{"n_layer": 8, "d_model": 320, "n_head": 8, "n_kv_head": 8, "head_dim": 64, "d_mlp": 1600, "vocab_size": 21699, "activation": "squared_relu", "norm": "rmsnorm", "norm_place": "pre", "norm_eps": 1e-06, "positions": "rope", "rope_base": 14300.0, "rope_fraction": 1.0, "qk_norm": true, "attn_scale": 0.166, "bias": "none", "tie_embeddings": "early", "parallel_block": false, "extras": ["local attention windows", "paired heads", "shifted keys", "gated attention", "value embeddings", "hashed n-gram embeddings", "a smear gate", "an embedding shortcut", "capped logits"], "init": "normal", "init_std_qkv": 0.0227, "init_std_o": 0.0227, "init_std_up": 0.0227, "init_std_down": 0.0, "optimizer": "muon_variant", "lr": 0.00773, "lr_mult_qkv": 0.5, "lr_mult_o": 3.0, "lr_mult_down": 1.5, "beta1": 0.93, "lr_head": 0.0086, "warmup_steps": 0, "schedule": "wsd", "decay_fraction": 0.646, "decay_shape": "linear", "final_lr_fraction": 0.05, "batch_tokens": [32768, 65536, 98304], "seq_len": 384, "doc_mask": true, "train_tokens": 564400000, "steps": 9615, "dataset": "wikipedia_en"}
Each number is 500 + 50 x the weight over the matrix's rms, rounded and kept within 0 to 999. Layers, rows and columns count from 0. Numbers have three digits each.

# up: layer 4 MLP up, 1600x320, rms 0.133, rows 111-153, columns 0-159
# down: layer 4 MLP down (transposed), 1600x320, rms 0.0407, rows 111-152, columns 0-159
up111:529509532590522494425483520491546480563477559488451515580423543463555526498507460445411535421415481531496502544530355475428593419500429472476548569555540469481437425659496481497466534444433508530446632400536576550540462498528511566469610535492410442416469505616520458457571483600488488448543530482492501475456559568563550467421540530517505473489454525461649544477526580479477518520431435552386451485509532467590534567551473517417469478568521470501544459454446431523450422493450501
down111:500438498516550497498491471470573550545509557519569517490497510483490542565485533510524518425462449523523457393506551541489379346473523562513465494483484461501453476546525501528527508481542499526438501464530418472533462440526407442525569537470550512535469454465412495444493559491375466491530540543538524485556458414600515529419443455456396543485464417461516618481478542433534498462551474492498507466595531482513547473512527485483506488477421526377386492509573511435508514445440547
up112:534493509507518524464497493475499481482471553460490570547369455543514516522425501412444488470458425515547475531478539488509425451461513470532428504500467569496515542484514512517505577492514540530541454594458595510538493474425426459454459477508534463545431543499444485482494525500532589495483519510518448470466572538442528460438401491543468484521548419578494495520515522525556549476543535496459498484517515561512523463553499456506524418530519517430548400528532570567512532555557484
down112:561479494459468495564531549479465512507523516470555513534458509417522471478482488588491570498501504461450488517542524530521471541501446446526496484595496442513489448508524421586526463536531473457496503473447429514462498406588549523526489421526516507474532501497519501499438486494477472455545524527552575548497492433457475468531527552576522544494468457499451629488547468499556523515574439560542505499483537542543539512517542449492436467514462482533515613504567507436467497576474541
up113:493454535521479472511568468469467587558578556529506550596498458647461530477498527539591436568526560562406455453449528428494567463556461458459564474506486479497383572591457499525403512508530455521496519507545432516482491512555404533565501465601478471558479480535477523524459541438466581568436430479437359495390405524592604481540436500484450490541530543433434535572486454476555500518527510463460520530539512537548476541524458497480467547542545550438450540475561608502509504610593546
down113:423416539483588469505525443573540499485415444512462398528509519445487563392557571400499442498419479530426525472397429555486553548525394576509485436540417612498397487527440552488519468576426518559508437490468470477468507441469499445481517520539476524465472437470503550544525543514469500507386506513501437485484487598516462471530529471507460421457527535434493412525473508566443528477492515505467465596422505476526516537530517581470446575609520545503386456456568588393477513485411482
up114:636533464465480500362496527578670467475480504575447371390546415475517451603450454607393509514486513559582415539616298446545554509401540423635632533453511572531501569515457469509323450372480590543569527475496546471549424566497567532505534558627513554467500444466440444537592545431533441479402441466523486540499577511542494550503495414519589641530533646462538468458527588422541511543389472410425591453451449428521549482491592551508601415537458465443564385452517471479594524475377374
down114:437520485556516505502426435455521456433538441467513514482464549499374539516501468482550588477474476469479534527502517558555445482521546484480559484523436543425463502486524492553518519473567529489449459550386468522469504474546533516500485477523444494427466501427488463514504460502641494415551489502545465454547454545431446497556354510461477486491462408489535537507443413391495449549450554566506480462543532472444455443535418460456397536521432562434528497584494412572566494489509493
up115:553468434538550464466482572459478477598515497482477519503501545493428533486418437638456571466519580533393456458391408481468498442503545540451586462533484496422499449507506479524453487468519539586549459562554522478523494443487538525529574544479457442561544545466518508411474512530464493460503520572480518463540490526489464556492466444454519393429575525597454462405504534495497512520484546552507467563518467451563596602535513505512515433506554485486474481528495532404533553521563576
down115:322475501437554413537593500517493405517397488581555539511442486551521565583381487414461540517618456540440564485539484541476451539547542514557432598507518522552525504498480560475507491553527448421534431479510449547507526536526469486487532485529531460484441451484409476533514425439421533506505554397453510513443503540489473518475543566484472518501471402416412376551466401474471473465490511467612496524507476540400457506470485510419499571573475514580420461502579587553439483520501527
up116:518516573476481474425594469500526574450434510548445478506510499524469508492568540498542496480531546498479504449456490473458492513488496439531504470514490592479577575540536582449433504469476421481507534462489500522589464478499485529426538529487610525588467505560564476493520445457498520470466523488544482543444584521542521431519612481520434573506527485468428429503604555481544549463500523557530565429502550518517542520535396483394541549510434479576525529539519505474489428493581530
down116:472455512486455494446393535554452485568499416442443565532559480462495562502506478460492579498477490422618465460505419491495422497539473491532499468514549502462484585443542470535518526473495395521528404507508451587468550509419544507485505481417420467546489466458552552539449500519476477465531467449489511539470545466510469482620507552452496451510512460596447430472487483495411425516476519449472405500471440521546523472495497461515446544511523408504484435466490518439472577538513548
up117:520524476535455534427513448565504568447610513456455457477524521417485536548544502472553475521526496462532431523490520441577505469527477609513453489595493494534582559494481519534508423501421585512488551491562416496439508461522533501487559477447567455529532515510483511475521489530477444453549517484525499476517412459534530448450442550488497434494512548409393544563481521478525488516511499510527452511583541538497531512472526591443615453530558498481461461493424496523528514542442556
down117:497449484480448514636501548449561423511471470554531482583525432447448422518564546477485512444531521507392624506482452441447523561578417575468415558473491501414417511484501553521569465541397465377539576504431506434515472477455389480461538486505490509503499484489526565578557410480450546480415545560483500521508480433483418524541615497505493522506543477491568514540491458501510483475480528537380475477406565488431496578508376467503516527496502594423542566584435443516563565576466504
up118:517471522513481587446482513472545467492379516460590330538570516603506553459511498602567509546568504490504498542581503494489579504600469494353491510511481614507505433487607525497484506453476540598521497406469530597447492488541476426521518478581423581462475488551549507445501538530566522563437478483419412438502458497584571523477574484515605472504480557449492531451613460537571529475571539561539509576561592465527470540405482616535478441515603494464571534523482486518452509515508511
down118:531648451555542555521453468552542439501386542522472518530469436511482459500540620508381566398479524497459508534610468513517473464475461596465546527486537428383505443553470458478554509489425446411484435556534470425485481555505513464479536523458475480611560536505499533503504412466465410535483513454403468454410492438539499584563563505456564444497480390574513526534538508462455479548459465556595504459524429488451487433537611459471479529411461415452530520508559525455512487563437443
up119:541479425435562466504494474502442473491477572430463416519513459546524475528485454496565560430483487557499544511476483463443516461624458529513563532581529426510634507565458376540532516569537476640495414546461515566395590423523543443470490454500502570462494528558522475577482514485561491482495566530484488571391514431498473554507571535548517466487567443447524466516607572422467511484551436536485529485489541469501530557427540515621474506541529511432567480453531532547498533600626537
down119:461535505472461523542379571522464455375508553509486525536446543496515539416574575455520527514510486540497490563465457479521480421488458462548545524574523480381555515498519424474481488460544559571495564470410506469461517517484555517506543550517461509467521415560504469520584490565581474441573572477517565603468552442537498436429558448525524576487504459485563475563459616473374536501506489516509503473491561516513506431574490562436568587527514467508514480491505470420536470530471505
up120:474469492514593380503569479533459482454429498395538558428444529505483485540502525513565474516544524561509555449358445510488544401488579450520475565491531456449435414469455428511523455549525500494535534413461434473426493573471498531477455491398429486483659448533462512541449473452403430625423449492458470515528519532452564489470565508513466544461479536475394525438424465568444377477443524510476507384594492481468450452539416453501568338534499518461483449449596447429393540533486415
down120:481476470501565501527566433507546501525481541539584513460504542531573567492472419476489506522403493454572492574398546525489551503523544475502455488553529567530459561578551537461499394427421493468523566453516517595475455547505558672529428629616433416562450514562458532523608479445582469436541523555328551508622436488488537539553461495451382609511519536475514537540379503503549569559453502461580489444619496450535478362513415444429383433538498472519509476549461557510409500505458528
up121:499504513548453548482462513529380456423470489540513561474447530385542433458445594453475466389449497492546572376587445566478559540461490475488533442456536517513436519532514485538475473457509450499473496404551564546529502531483518488509498454509410571501450563479419445551456535488449505475510426499474478488510524549503444505472651452487436509510491499426508481546509495556435478478545550438464583538518496521571527518464546455538486466471526474529511529533535538442413483455483444
down121:472488448528553502490531482521518494484507472374499448533519458379473449548555516545533479524490529423470353525428486523530551519445473442546472567539446491546570507531485512525448533504568525414415503544469542527494487454495593497506486558448506508487501525543485527536588405484519401507477419509522574275520398537524412566487402511554497507415490506528570553532541485469473505532514589458520517480490559503508535554454448552421423537405546506517506475413491577571475567470578521
up122:594506511545429464516437521479481538509475518498433471455486458445523530454466389427461595495463440538476463543532444492441569594496531540514493410508594455525479521521528524591480473485529498583446461446503569528478439554461584463521576521602539509521446468513487475489534474578484525513466442520540475449507506498588512421382443515508476507481505546503510441493591495476434456562510547531442382569499499562455465444542520532501548514539489588498502418547468446574482487512502522
down122:510481487503537526443514524525496442513620447462527501494519564500488528493554461520566479503419527441494467466488501494484458496462499518508486494519468499532494493432509460501423480502588451417493450493500418507486472453560465486568437479487494513502545487516469547511488508429478568509485560508406478579530552539513518477506458534518470570529489498488564556505533534379512518478501556582530596456533529469520581598466484483473540423473398553509502546505598554527590577437514436
up123:503460465474450523510546507493457513453433564460561534505482465534487497549497477511515508498440578491528461424523426516564392432476488488536436553547494450450482467540487529499494403556538522445436549437554460470479511550573497404472543517473477508490494512453511557418508597379549448528494569485523518487525571579501489558466580542500460523468584459524526449524541579461497475455501514469505476482531392560572495463460493451426479530572512568485505429514452523507471457489459496
down123:539510523506596535522482543524587497525524543454554506492471523516517618523506513457475562479517500455527520546383561457460460509501454542549535439525425552495481466426544471453487507492447495472476522508571500495471476505536489538455563546477450449521492537489554490479486558405454437479579466455507515516511440571480588544554492526503377476579526537464474507469492478464508578499446532469452467559554482451492435517550468481574453473505468551486511516414490463546395500518493425
up124:536437516465639501525516585466534381486480473485414407522482466442539540533530476480503559618571461413491458509547518407470530511497535478444531443597551559396509516565533514566444481527419454548558488531531548518526443541465449510525511555467530563460445413490484432539411542521500559513457431564489505435440530496524534467375453499628449457499543527538497535493566441542414561476560486502383469563496604531447547464512525579479503430439475547535502481467513523502536466461500496
down124:431441450481417497437507488593457550505455565436555445557554440551490450530486547441454506465423505479450441488429431466442479552492521553567445505539488549464572607500443478497476416579497543553483475487500492432469482532466483501466492562456486445479446379479456519557481433515458518471526612489483496598497493438488498596511464427581487564472487531475506510509556516513493424495479612490470545502504421554437407520473435539552487531567501463519478542527523452452510436466431527
up125:454479494553505473475556439523544521483521489523541452524409549509491409438464461557554505517523550468438400461481457518578427490439394430499485448500550479482608573446561495507501469441487622526587542570528433535460412516303513446534580452564554520463504506470458509481481586516537471477479393455560489580664630431540482613634476557546616531577481492447485422551468452472429538481478462551502520480477578493534401495483421556586514524453544557456533441527461353598575485535513528
down125:546420422509422535674468479400481477502538521564382497470458423562512512541484491525544567373547491571507505501487501472478443420426520529489526470395477467401522407472447435549465449519486404456485489538458524505489564496566410498604461448502476534483503588492551432516469518513449553483500503451490518467486498551437462458422545505487510526513425477600478493496460536503539483509511446409479581398595573450498511526557565480509462521473512508437582487433514500478537580478485431
up126:624478517417558561509519503447604528460401466561491504528408529493460391556596512450457498452493460486548543528469500554452463570531388548528490453510534471379385492473423561440493472468429429426541427500477597540557522449473455515505477559491449612446449577512404514485614529537557503538495414453501542358507450459457386486499542500512480500475613475446433520484469602527532543512478494516517536487559420538503439446484484505514497488467528504578517499573549419498564608538531501
down126:508438440463440490523540512569525555465516439611489376549562510540484496457578494533434665481566487611574490470479521554487545393493562432542537477505431482485495483488476542566498428512555599397468468551572438603446427458507537494562562452551504495422617423554511474506519417419447440519504600489466467470485488468443535536437542532469542548534476532481496518627465434444486541508587413529535560480516521511504468601486473475463513423488509463482509493486526427496473458518522505
up127:470459570576533433521549534491573511451425448538615562528473421521497446435442468508468395557513412516511487604429499500492585424441481571433522527492473507439478549579511536486458479505503606476501553477503455534515478567554470510524523469530485474577503493503532556530417447491440513547503494524453413444539501553552506562467507464493492499538511496514392526444520428501462494458566522481514489412499507535494558522512510614433421514450461564472539543404535482430445536524410434
down127:576513501465540543446491475500573479599525490552470403518641561581547479487551446514502553432403522605440528570573451449572489479571526559440504565461440582532575551531486442494468471563539533512454557536429448452518472466531499554627444482451629409501516475495488490392523549530507433491446454443610493593461483461558475575456492462544478500407538452459462520500457440544497566546455545485474558525480490506476602501481544433437357508556449580523496470563419602481475561507521542
up128:477406484476523506516534512463461524451613497478423493506498518453470404562469427499519582517505604548509485502480414568480499543538460509426470442447510549623433387538532537492501453515490472487498551569482469548477593491508463530616505565428487504529422507478418456415456580559471500450511487569538437390491462461528523493500489547489542391517552462504529480499570438525565576477508477475449493604496500448479448591492496489396637545484608543487524504506391428583509517425471541
down128:508524474527465483628503454507400500520466582502355506502538347548562445493446600485555450505448469439420496552502418562383492449563629477522473533447466467547468452505439585430557442468563535536529486533459522392490544436529476538569489382425580425536473538510520425459491480550512516526464493477473493533529510439569526430603489531478535414471491526438517522479617495535522501462552448489593580397499534446474591375500576524484512445494470568470579619472499564401494504502556471
up129:578519485501460453560513556448482499499476495415520389578521536480482503536520535497461452499472511464525495482528513512468466457487478486470490455491550521467519464578522469508462540526573561504537553464401538488501460475480462497483478531450533503516464449449431532480492521498472458540462503575534493559523468477499454475448444448476410478485521500515453503523574509495471459505496506522492518532536482493470523559507564529482477475570471593462514471527508377532496498510516547
down129:472507553479533527465499504557505513519547524490528473466548453472561537512415445479526489503555554505513493535581469517454533551435541473423470467461508516569577481504537478476451561460451542476524442460494539429474402511435514548451496566463514491477502535459517489511460468492493481500494531493516540550534440457472494483509504586454422444522437539540608457465494468429557513521433491472440493423435468503546410459535473523532500504449450497522579434494513463501495500492468398
up130:497519572485483531472498474443627456472539547501454553586496434430486524490512516489504514517491491525471586491431540463508521406460507561563404509533548521542381546561524566407502442487480444449505424497500472484459379492487466540499474493535453481501509438423506563496588506516477459451451474529503545449410511459590530472433510505482541481445496502496504476491541422493542552553536536475502515481565536499465552522480486505507388559458529369535545511499415487484465521534513508
down130:469462533522509528510526505543506452474593459585477508435470497555516583502511571389498551431494521450578506516540507475524522480457483413427554497469518486510551566440566522591408493552501525508454385486439509534483500443439526434480613506448547513509549536497529487553557573478471528522516562427519457529540482549508489400533531546411509518423462439522508599510364464490539389460483485501468505454369565608615554473471465501485507462514442538375439524497482469512499432408501481
up131:463457577512449537452510557456435466549468479504540459543480556581453484487512495524520475464459491409552499552544480454434543429485536436495580454485411495544497594502532541502420504432537550455464493577525510522448462482425477425491507600523533545541517429494401452450470517574456491532468567493512520494488494519439497529485508370502546506482480516433365441546546546436465475481566558500462501479518578494534546441488545549448541497530510512466509510504476480514460596531496470
down131:548528448524494508507479443461532520555438523516431542532493476455551461530462551423393576455497437520503535486490522477504478614484388471489430561490439556543556524458484527564481513395427400535499417467455553531514543516517451430600401485450541578425539466544469551524456431578496483516498443562470468484531520481451506530479506469447443536512448525497613547522514464493520547488532590508573508495479505517552455451412412502587594522457524468470405420523604517497498487446494574
up132:583520490491519457460554452427472505499493495459474573494481580530518547437532472490516547482525426490530507472445416493471418423530486439520562445504493563524369504642478518559500563460470534470599542551395443480550442542527476541412412482525369579526488534393436466522486508511549579581540595449529438490465529489495484485436460420489557429528534481493443496468393541493461626490500590398446543478501522484561474412413508508549466460591545525501535494487565469507538440573561489
down132:427497427455449510500481487522421374485521510519474461468427416547500526446550563480504485478567444548474452444553578567481393478500540425518567552525495516508535417514576530495490509445519510546437388497555402540520422475563377474478430504480403501577534463505560381428479617432519503548488564497482573476416542565473613481457488467538563519404587500389481492493450516554461530541527432499526502471514477484507477547492509435527514545481423454435446507541504572441513556476482491
up133:559477489599537513505524443524448501521561519489502474530525545458492500426456464541520475456534496451439562560440488484546460509511618468583509459496481536565496463476536534470412512532441529522511531559536485519475562548544513502488501513535556341490459544548473513478474544389492499559456493441579540497419486497556616496441437546533471513495459471430493442480489517496480515544519521470520525403591546551512471494458553501537507463516528569613512462479428556479581488505375514
down133:406460538482511521468565542522515465483478435507466462496516496489370536468498393531530413558514496474485362451658594481499512454529469530467515544500477444513436557498538470525376501529460546505417510510443444506472449356414492495507535482500525543464570468534560516477462477469541464427580442550465473549478472457436445425561566457459492462489555419580479499464493517581566434500583447476534468417411537482363525497517454430524534481502476552578521495455534486496518576581544533
up134:673551459554468434550543626486583506503556461532456460415392484459456465467500494544572422379478528444542475395501497455516577499496486495442468441395442588512498431465378467570432370407416513411474540454427511445501519535440602518479530510479605516499574576480480539473527493543540454452524474509542507558496480443585543440485429425511509490484486499419549468510548529580455576487453470462439514488438479467481478421503506510564536440433498465427574422467538503590489493437524535
down134:513508482461469451589465462500524586490466519449453409447432612590457561535562489504496531500529520549552551520461446471498416495507548545567463450546520455495412477432509501417510552458422418498576449566564448524466507605477479558513434492554477523407512503422541492513445478525524587474543482450536472498395586419606503507518447488491448534510507402479496504432429527566462620504523459516612448495410533472399533615571454401508450472477477536493599537501514467450398531491516542
up135:465408445388471414528394471526497417510535499470459567473521522510550433543420490476564610460483475493523560525553587563430396470523542481533471495434445584525472486548503436520519474556473553536471540508436470488446569410477484527509480429557478461517528524507528494528440464522567532433507542567524445615527512532525531514551526542529474523484491536380559497455475423473494478455447485535437479444458490513520523471507437581583448457484434451466438586512517513523517491490523528
down135:512505500550519589503592537529424442532482481541569485494556536515433486462458387524484460480494466477498517473428474570515522464443419523527445570554480558479479551525554486357538535498576448527563477416593540430505447504544466607494527408495495453497436438532531521489550505556463547530617533454473447491471445422534443528471526494583504515475499507516490485634623576556495535573464624557518462474544446433489530476421512507430402496505573528464551467512470453500494563514466547
up136:504486478578497460621522551527535532430479462508506523419464605562547482515522563514466557516495500509386467482535470516520479502564501575495569460539576491496522473486492501438413434475477498470405525512482425494565515509591495500540502486480419577476553465417532524446559490491454313453484458500527572456581491502433573496433462486453434518412472496396542489465546545555526510478414505639486505451630444421553612526438515542477471589495527550563401499503522434544515520565480467
down136:505473532437500564487457464448494496463528501515408477560523525599466648519531523498602477481616466498483459530551466496505473440548495538532503509534432527615526572522410515492388519556415491508364556454421555497412499454460471564526497541428520628464475505511423455472509542500562528568454541535444589560566513499472506524585563502514583559528554556412501502543414413495440441475460535478549424522635521455590492560539452517423459527536507576505460531562380537400467514501523441
up137:535470503515445461448555492491557404452423485541506481619461635480457446585512521529513461478502505509531432396487539549510587553506448417484483533510475461444548494494325570466514543570488539575559547556419546505506474544431538494382535477579485501613636554475478580456580434516476526471449451551493406541515616438506478541412532458540498524573426484520428595541406556446497543467531478437474374442400615484548532501484444439500491465434559569507377529509457399519647566509599478
down137:557521472533464391487484484480474521517489540566486526432462432486436534585504491455589509456570556556579409491507437511593516522497526545533446452589458430465489488540471439499346572486521509509528515515447566488556480496457519502508479450436587458486444483440435585551492534418469445492539484438493454563543581436512536405462415514501499476507580558419486535540454542524524414554486521432514487471601510498564465547546472417501470471530438397503550466507460452367516503421504498
up138:500496602506522525522566597460475549514541490541532511471499500488490538499469574518441480494529608582520580500461549482490500537479475456532524454537459579595518524558478599493514480467502612550492493517532488484480473550544477541507526485481585451548535525428415517522568617578528480506460527480609484527495574438438482513419574459491561545516462482510529528433519463499485512438490482470601487494484442490510407615515519529373458593552562531532542642450524586534326517386477479
down138:520520508486556553579502511473541485561494591562488507489584478452517466543465471445487485495515534400521497556464559458388478666535461394423525499519551477575585472544507505467499484509465486489547479560518542584400507496531474539515506407460442483495568471408464569467400565472521443540418509549498523504478539492467396621511536538546459487556501545491537487574583549472513478501516480413452445404518583519462493465474571524377488510553424488541599447422507588575543480441463502
up139:537450577557424528642553584533605525502524534436593588509511593412499521464566515533376465417533583550633427573512526559514592471499450531492557393511447620429471510534497466461491652550375571522452594478525457541447497436569516417483444448534515478502447413518517466547459538512447437534446547371377677433490404650426490539427577577566457521506545482457570428559416477519442505425419473451511479485499508427569572543525452475479449456465538549588538520572536478562544452545426503
down139:615486478509506511450493489513486479558446484536426508485559557447469500485540547545446570506502579506594442489509362523611453415495576585512464461380535553579442436481549482408468522526408624549489564514584390495537562473645463476552449557451579608441609461509451428487457458434498429476633492517509451552510487478534520500530509516407495481537549485500522519570433454456408429634423469447464550595384443483516475500552419471547501440438493502552505460514511498492504486429586472
up140:653502607607484524475513549472536509534468530499480477420480379518514545483490458573540540457456532501460380465521439519402360494430524514447485541498569515613501515468420459475482533471519511549481504541402489492465491577442478535574517492497536469477516432490505531517512511509548405542522535495507533526518509595446477581543503609479500483590478612500446570481523488537485485547467470478473537463533504475482498421536545485593549505556410517484528473421529473525519585470533450
down140:442506448451552499597537413492497420569605484551456488453549480430444496490547492416557498450552489527415528549467466463501433429607542486513516435475481507461543484475574521660576516483499492542578482541431486527435405416515575591482416395482493560510480546539500526472551518609472526511503655449530431552546424482506416428454465432492525508487463475564493499459564465401445487560484461532513497540417511489453492456595512451583476462407424469448505592535476451420512484495464451
up141:534427513520527414479578509461490515450472570448551448474513411527528528476499343452481510481494508483527472566505533491595475455515519449538544518477604513559508534447580443562532435540499592516486527495493556458449497402513477454481493443524498591456518498526634523389444427464530519518478517510643478431515435490542534505468406609502501439411439563474557514543482506487511479498511519546568445576553433490502497524535449459507579530509507519487560431539438509586508460509535524
down141:454532499456511532525470527542534511506513591541410425535477540481417529468550438462569457501439495484424506551450530535529499539556541442486472546571495516508453439541428488446538509434532486499538582558407469575524586552515454529559508556512439454436508504475509581524588393499480641576472510516528521511455496529473470467520525509608426535584579472469482551451513520458535552556486512404508605466434578386493433531457498540531452486498484515457529494389461559509505562476457535
up142:440479556562356438570459525469433520550417517405520543564539432419461525379467441514500514428434459426585550510456448542481606556539500435467355495589476560558538548463528474434531462502466551348428462497530515491530477464461469525414539534421516473496587445425500547426475460503467470508488475530587492456451517527426504501492425529446426525490486539487560573456449470532404532453405533558461495431557451502577509497524523488529521437514525473499534508529464520516476566494484467
down142:495621421530560527566561448513532518472486499438581492438461545455466495472518594465507494518517549501399582489531569538488503420454467512492480517566508528461500483413461461501472526475460526443499538477503531485570506418498581510456489500564590445537523471503519546508484494565493523462490445515530490429605516434415457511557485563493511567420511536576529495472520548505459483386526448549485508519502434370582539525513600441492392439543509438548497443582553547486566552519528567
up143:515444438488480512462515477463460536546449460547507466552489469443453468505517485548450467495495522579433450448534611496495540507501522504504448539444505508464507464504479470468489474358501548539583479464476534474558436516447446546505492534425455488446455471491472460384464457468476466541534395569518514548458504595449525552486563508566527472543516533515497537540461485500486593447492516501530480480419552433492485515518505506491530507418456545474551528534467453487464519478473508
down143:476434538503471570472483483492547454510489499410517461475555600475522499559517494494513512450487542494488560423529446489496505497505472499426534430576467574527470447526497523506455485514549560477521557380534513480524535500442589527528472550472527542520508454494530549534449495525544472497514563459519476492493469505517420492495437494504463457476419485548601482435523440553517566505460451487506490515516502498515443526487455536398479510564549505495436475624502470551422442502495566
up144:552484484502471459479507568458536481573504496459514536552400441539497465527492451509445555516512490597466492499518525502462493501540463502534507462536468451508516503535505513461492494477452525514482572437496573440528576498543517540502592540506533441565548464483544507544540549483464538491476453479529552553532461497478540495497562535502496604442540536567605472410549403561570451480517470579486592546493481494483488528524455406465575513498562436502564493576511557510561458489605522
down144:488511479527527519529513451554475496432444457479541515445622543458403547460464465467541454497447454373483500481411469402556390554388513513475501507421520475450419562461453503562524500527591462442560520516457414571415456586368476493502483531497424492445484595519487481463531445520537449472572559509464465364506522454502487546499448539516588455433526581427403521575508537406477514513426565414521368533552508549511529567454660576481389522529498501489486604451552463465494499552459404
up145:682481480546533459461459450357511496460484460352472509495487591404577479491544546415531480557561492579477565567523577546448496580447540462524496441476502510525477540486599494521459547663430421588449540441487533474446484566502525484496476510476614495458435488505520555510496478566515485524588548477554503405520442392506493499481493576512494554450450475414457476453560498442477462560523517426529496486552481518547557502435595492529492483482562533527555650479540548540522402535511546
down145:512527484575444394440504457486499459529510525493496388508474606500457531503494527509512560478476523434404533529502476403515448502520441395484456411428470530383583569471577593559516510492546446495495468500535582422462478402466499603482573473442488496603502450533497460499489542501485514484503496509468475539586463449464503480437499549485486552365467536597510536467592532497543562531488495515470572368487500523462560521450503545499526495453504561554415515464433575570549454552499486
up146:540386444610538472495585544422544537523515456484554555485464492482465578376527518451487388474491468578542470454495415472474490426548398498491503558529488463514599497594547508366544515462550552582493474555476389393545582416556452505514477497503476424475443524466588451498575462556554515392474421491487616528487561527486474536560604560515603456569487524587522520537584530508480450438512507426648499499465487501553475527426548543504476587477541428513553521509449530551561474480440537
down146:452467394541439367485435494525454473550344523519497621450411426494455537489557507487498534496422491526530566528492505437546487411486493584460513505473448493439489537578526538519528510467566599434550457563534617467492446513480486485460512406481552476440482459549588495440549505514598502410503516496539481484524518492416479572466487472474473523463491532505568456387516484479586447446542536506537502476468487469522477383465486510612483570503526484509526561497452502573493485474511419
up147:449493446512531442425498544539473556535481448522495531478446496541480485470401494499556528524529472569546538489534444564503500465553519482432550485508520488455609493470496524513435556471475479545547478497462508563466470498482496398533437512537541504486489458500497485436451532531467534530411484445467613511525514475456479520500518493417543464484514461444408413557540517531491569429459521477544539501537518467496550486459516489544469515445508590507496532503486437511485456493522508
down147:498418465563485479502493439537398518538511528534531475542480474455516499513497467445540478514501496476541487523511431484573475413484451500521543530508519519481562463481434479513519486435425443472532503478498539487555527521509592585457440491476559488549478535431566411535449475546586493520578378443501512427483449413522547543474479475501481499519441531583529481511369496479480548525416541437556436538492539470540493457519557500492500496406484482489414420602413549439542497479563505
up148:445498496444550561517512493539557502561493578403696480512456467545409508479476514481474415525496576571479497568337511460438465508548483540551545592540563543554438434441461432465577449526459506561497469567456489482532534474521565521563510512416448490454430450530539495536578487561532383540491598531478497529460486475380485580551412539514540436468552466499495533484573610417430589523520530418549478517527550592488507426504553419491449454439499475369479520510402444497505464489575550
down148:495506578583365488517534493458458540524494474468458409477574459447464442499514582462531536369463527427514453519559455480589465572444410411453566486554472427529441440438574437504554575559542462493531565506548508474520489509445506509603534409598462606551493459490533452536579506518504464533580475519421548535521515470544445499431494482487493568538442458539510496472470474509496483509607460491555498617504541542477506510506478533501511521465517505491474484510511471500433506397498526
up149:499473492527447514594517463515490486561523499496695608463532442491523478497542504503483446532498507527548501500470547529508470458524416492473483475560587616467588515499473400455512406481539544511435405632533496548596482500527427527483401352519466523474431511520413501503461514489522563518521470478505470460491536532426500501480487505574427555519474439329486493520616623445430352500533401464576470443479571598510521521418448510523416411398517567434528541457557568516528457435589496
down149:524420570516630514521512549465531442674555445524560469424581515487456511401507492505456469518530547528540428462484460560475466504533494432472464411610458456521547602486522567497457492455518548524419440464537510515506414506506487540438546428531409534545497534521462526510618610502448519469553560554371498485618628471507382461484528471553494561505409455405453481477595613495447379525563466445500480455519558522450533446410460445510341449582429538527495481478510535496520459467503503
up150:585583496367510464495510525527550452574570546581525493453473510413524474525510444523492536608650431504489396534569565438529499494564507485559460513560455602522439482504515613472468459522524549521499514360419501536596482427481462498433556463544515520480502469444457440488544563515518484475479533516424472475400570578572505475491411423430495470374441563550549505472553554565478389439511584539429465484508523552414524500630467431496465417494500473450505449459438484520527476569441502
down150:499432459605521583497549537555437435565492532493489582537520455575496490529497542547431453516525429493413517526514537555457410552518522540451460506502563452463490532448509461578511429602466491521528502493472532442589471504505452474500459455541479516445523521492488454566551516522465473555483485537536578619484485499612393571479445547455576514492449544515438485467538449509650409540537499492545483477521465525568445483459474468468564463501378596531486467517453542536466491456558382
up151:517474507563525525516491480443445574482556467543481484496468631528538495647526434481536507469576467450538567442464442529462459490440480532424502513540528513515520516520494489525466553524570533568517494503505472427533545522519463590510530436598461389471432585499585397481571457456464535456527532551507480478451513598562590481542514556508605500548598556511561471417550394424431456523511549431480421476525537566361506494423433564568436451468469480454544474529513464565450511464337521
down151:501512560453525506549430554506430482435453582495554486530441517463397518508351416507516378498557502560437519514506431545360568418455487465563349548482516437579510554527491521544471517505383623468518558583546460487523453592425457483531489415519508474585544501522507472491439399542503523506613525483555466481534505425552528486562462656420641425541498503526477531530498460478520428417602417500536479403464469634567494439502565438476521531516545512536426600556514487480489525485498518
up152:573485542495414489499539515556463436458413443604513486580465513484532399452429560561527487484579639507448525401518478475465502524518460548479568478492488516490419525560583495496516542449514407481532512451449432471496524536551402507529592542604446481535487517462495489513538515528467471501468449596566507563488578471505456544530500494515437429517444483484556472565481447544575516510481528438505529437468483444533566539444500545438419420414547495457448542513388568488410470617460571
down152:560495520512544503471447451634437559572477518483579495520484407470491433518458421628388446445415430533496419433541511525521464429506518462551426499473612515503546462535514533550507505495539587445512578525484534492520450498513504530545518495575652558472417519542531538516456535477569430479501619525540471582515504537497439497374433480453516501445481409469450519578499532537467450505476527458432505471439475509497564528477488522528568524567536536554479616474473428569467489430485476
up153:514367594530497518580500539509508517501536547436485474493491528604443674472554475449551536407509536476559537435420437523523426572461489473506517538562467483540505514474536510545483474521496450463466514454531482541603441414546480483443417469604424505414535568553552601532511394392551409550521430530492479527476479414506489537543474469570533573510489472489484496470529421450515463550504562481547442528601507519473589508456572355491555486467467474471545496440478519489534573503553544